config.yaml
intermediate_size: 640
rope_theta: 8090.0
init: "normal"
init_std_qkv: 0.0397
init_std_up: 0.0397
optimizer: "soap_variant"
beta2: 0.99
doc_mask: true
train_tokens: 130600000
Each number is 200 + 20 x the weight over its row's rms, rounded and kept within 0 to 999. Layers, rows and columns count from 0. The size before them is the row's rms in percent of the matrix's.

# down: layer 2 MLP down (transposed), 640x128, rms 0.142, rows 468-471, columns 0-127
# gate: layer 2 MLP gate, 640x128, rms 0.187, rows 469-472, columns 0-127
# up: layer 2 MLP up, 640x128, rms 0.179, rows 469-471, columns 0-127
down468,112,200,181,193,192,171,218,182,227,173,227,212,158,216,179,226,221,198,186,231,185,195,206,221,190,200,202,196,214,180,168,186,185,166,223,193,201,206,211,180,207,187,213,187,188,176,193,186,185,218,179,160,186,221,172,221,193,208,195,238,162,201,205,215,178,260,203,197,205,194,201,173,207,219,174,213,210,184,163,179,219,185,208,194,206,205,209,226,190,207,173,220,222,189,208,171,232,193,219,248,183,230,223,212,207,230,191,187,195,210,205,194,191,199,206,192,189,182,178,178,187,169,187,201,207,203,205,263,168
gate469,090,229,213,219,191,247,172,192,214,194,173,208,183,195,204,167,211,212,233,198,192,204,225,212,180,220,188,211,188,188,192,171,176,214,165,205,196,205,181,223,185,195,221,221,181,213,188,161,193,240,230,189,218,202,197,208,214,166,200,182,231,221,204,190,199,168,199,209,219,208,174,168,214,204,204,213,200,227,159,228,164,195,218,213,167,180,219,239,187,170,194,187,242,184,187,209,234,179,205,174,169,150,196,220,201,197,207,208,200,167,198,217,179,208,182,185,215,195,201,187,178,234,200,192,204,215,197,184,180
up469,086,213,223,205,204,188,210,212,203,196,196,178,191,213,225,169,173,231,218,203,156,209,180,163,162,192,189,223,232,198,193,210,200,219,200,224,223,185,186,186,196,217,198,188,219,221,191,197,188,207,211,246,154,187,197,217,172,185,186,202,230,226,208,173,204,216,179,207,188,253,167,197,189,157,197,209,208,168,208,234,200,193,192,220,176,185,209,204,200,172,187,200,169,203,179,187,201,192,189,200,214,172,204,188,233,182,161,207,200,215,215,224,182,174,160,202,210,228,204,180,193,219,198,166,167,183,197,237,199
down469,085,197,179,182,221,192,212,178,162,200,201,173,221,218,188,216,215,180,187,195,210,156,205,213,226,229,201,197,162,178,187,224,223,206,212,215,198,196,233,184,199,179,187,202,182,205,212,216,207,187,169,193,221,193,216,174,226,198,198,235,207,182,207,218,208,194,207,191,230,148,204,225,192,205,208,193,227,223,214,201,192,214,201,189,201,208,212,236,212,234,209,204,208,162,235,223,178,190,206,192,208,222,198,207,189,233,273,165,196,221,197,176,231,198,200,153,195,231,187,200,188,205,230,208,189,174,195,185,179
gate470,084,206,221,197,162,214,182,196,198,220,212,205,218,167,200,196,214,183,194,180,221,228,200,210,220,242,211,202,195,196,209,208,206,199,181,200,191,217,171,207,218,150,207,219,205,180,168,260,206,192,205,193,199,235,172,208,217,199,190,162,219,209,197,205,208,166,198,180,220,216,221,224,185,200,183,182,202,203,169,231,191,208,219,185,212,189,168,197,191,172,211,191,181,224,193,180,245,202,179,199,196,220,206,204,205,184,185,176,172,186,249,228,191,167,185,188,210,200,152,210,205,217,191,179,198,157,180,164,217
up470,086,201,195,199,162,209,214,207,186,190,209,182,209,167,203,172,215,178,170,203,195,232,215,209,187,199,236,199,205,203,197,217,202,180,175,194,184,224,201,196,247,163,204,190,190,202,157,222,224,224,192,197,199,239,194,197,257,212,181,187,225,212,193,192,203,200,165,216,176,199,233,194,179,155,208,199,182,185,191,228,194,205,212,208,183,195,205,203,201,198,236,167,218,211,226,192,240,239,196,214,195,174,203,212,178,210,217,184,180,183,242,223,183,206,206,191,209,201,178,238,217,182,174,216,215,164,176,179,187
down470,095,184,210,202,226,210,204,199,187,214,226,199,185,231,181,222,212,206,213,196,187,175,162,171,185,178,218,216,189,174,212,191,193,224,226,205,246,179,167,196,212,220,224,170,228,216,204,218,198,195,212,208,201,152,244,207,196,210,213,219,169,219,207,195,207,219,208,199,214,210,234,200,190,175,189,201,183,204,191,207,242,165,192,217,195,203,253,197,208,241,244,235,229,178,205,190,222,187,197,204,168,208,217,231,177,204,200,247,190,217,219,203,195,191,216,196,204,221,214,198,210,198,172,171,204,208,205,231,203
gate471,097,158,160,222,168,205,198,224,188,199,174,193,185,203,204,183,216,223,239,178,203,229,182,216,179,200,191,218,196,192,208,187,179,217,204,233,206,174,210,188,175,185,188,198,253,227,159,212,179,213,206,229,223,214,189,212,230,207,232,198,226,195,173,197,189,203,229,170,214,221,206,200,220,179,195,238,195,210,180,208,184,202,214,200,194,189,152,241,169,169,224,186,206,186,193,213,193,223,187,209,200,197,175,200,202,192,217,194,235,223,220,193,202,214,225,189,219,179,213,202,185,204,175,165,190,196,205,168,162
up471,098,165,164,229,170,195,182,221,211,195,200,191,179,215,209,185,215,221,217,172,199,225,175,220,181,209,204,186,192,171,201,192,174,208,209,246,197,164,201,179,162,197,176,222,216,239,188,201,195,230,200,220,206,195,186,212,214,197,225,213,223,199,202,195,197,176,213,176,197,218,214,181,204,165,214,228,208,209,158,194,183,183,216,181,202,179,172,239,144,164,224,189,208,200,201,206,215,194,172,195,196,193,176,216,224,180,201,186,237,198,206,168,205,218,232,211,212,176,214,191,201,231,184,183,184,198,209,176,160
down471,098,209,219,160,204,188,195,196,238,211,214,203,212,220,213,206,189,179,225,240,202,181,182,197,234,204,207,164,212,206,204,202,255,201,189,189,189,229,214,191,213,162,194,178,159,194,208,171,205,177,194,192,199,191,184,184,188,203,171,221,186,191,217,172,164,225,200,206,192,196,171,219,169,228,216,182,193,184,223,189,210,201,168,190,215,225,213,138,225,209,171,198,174,215,183,188,220,188,197,224,208,230,218,208,186,197,176,204,186,183,172,210,208,179,215,219,217,237,198,186,210,215,191,230,205,177,201,223,240
gate472,096,203,184,200,209,213,222,165,178,215,180,215,244,182,206,216,219,178,189,237,203,162,181,218,186,208,222,177,231,202,193,173,206,228,215,191,178,217,218,195,196,222,192,172,186,171,192,206,156,202,186,190,192,179,237,196,198,174,201,191,178,169,233,205,221,207,202,218,202,185,197,219,206,172,210,196,193,230,192,206,199,214,213,227,176,226,218,173,198,192,234,184,188,178,189,186,190,174,184,183,210,191,183,217,192,267,200,230,222,192,192,221,217,218,186,173,192,182,193,246,239,201,211,190,217,211,174,224,200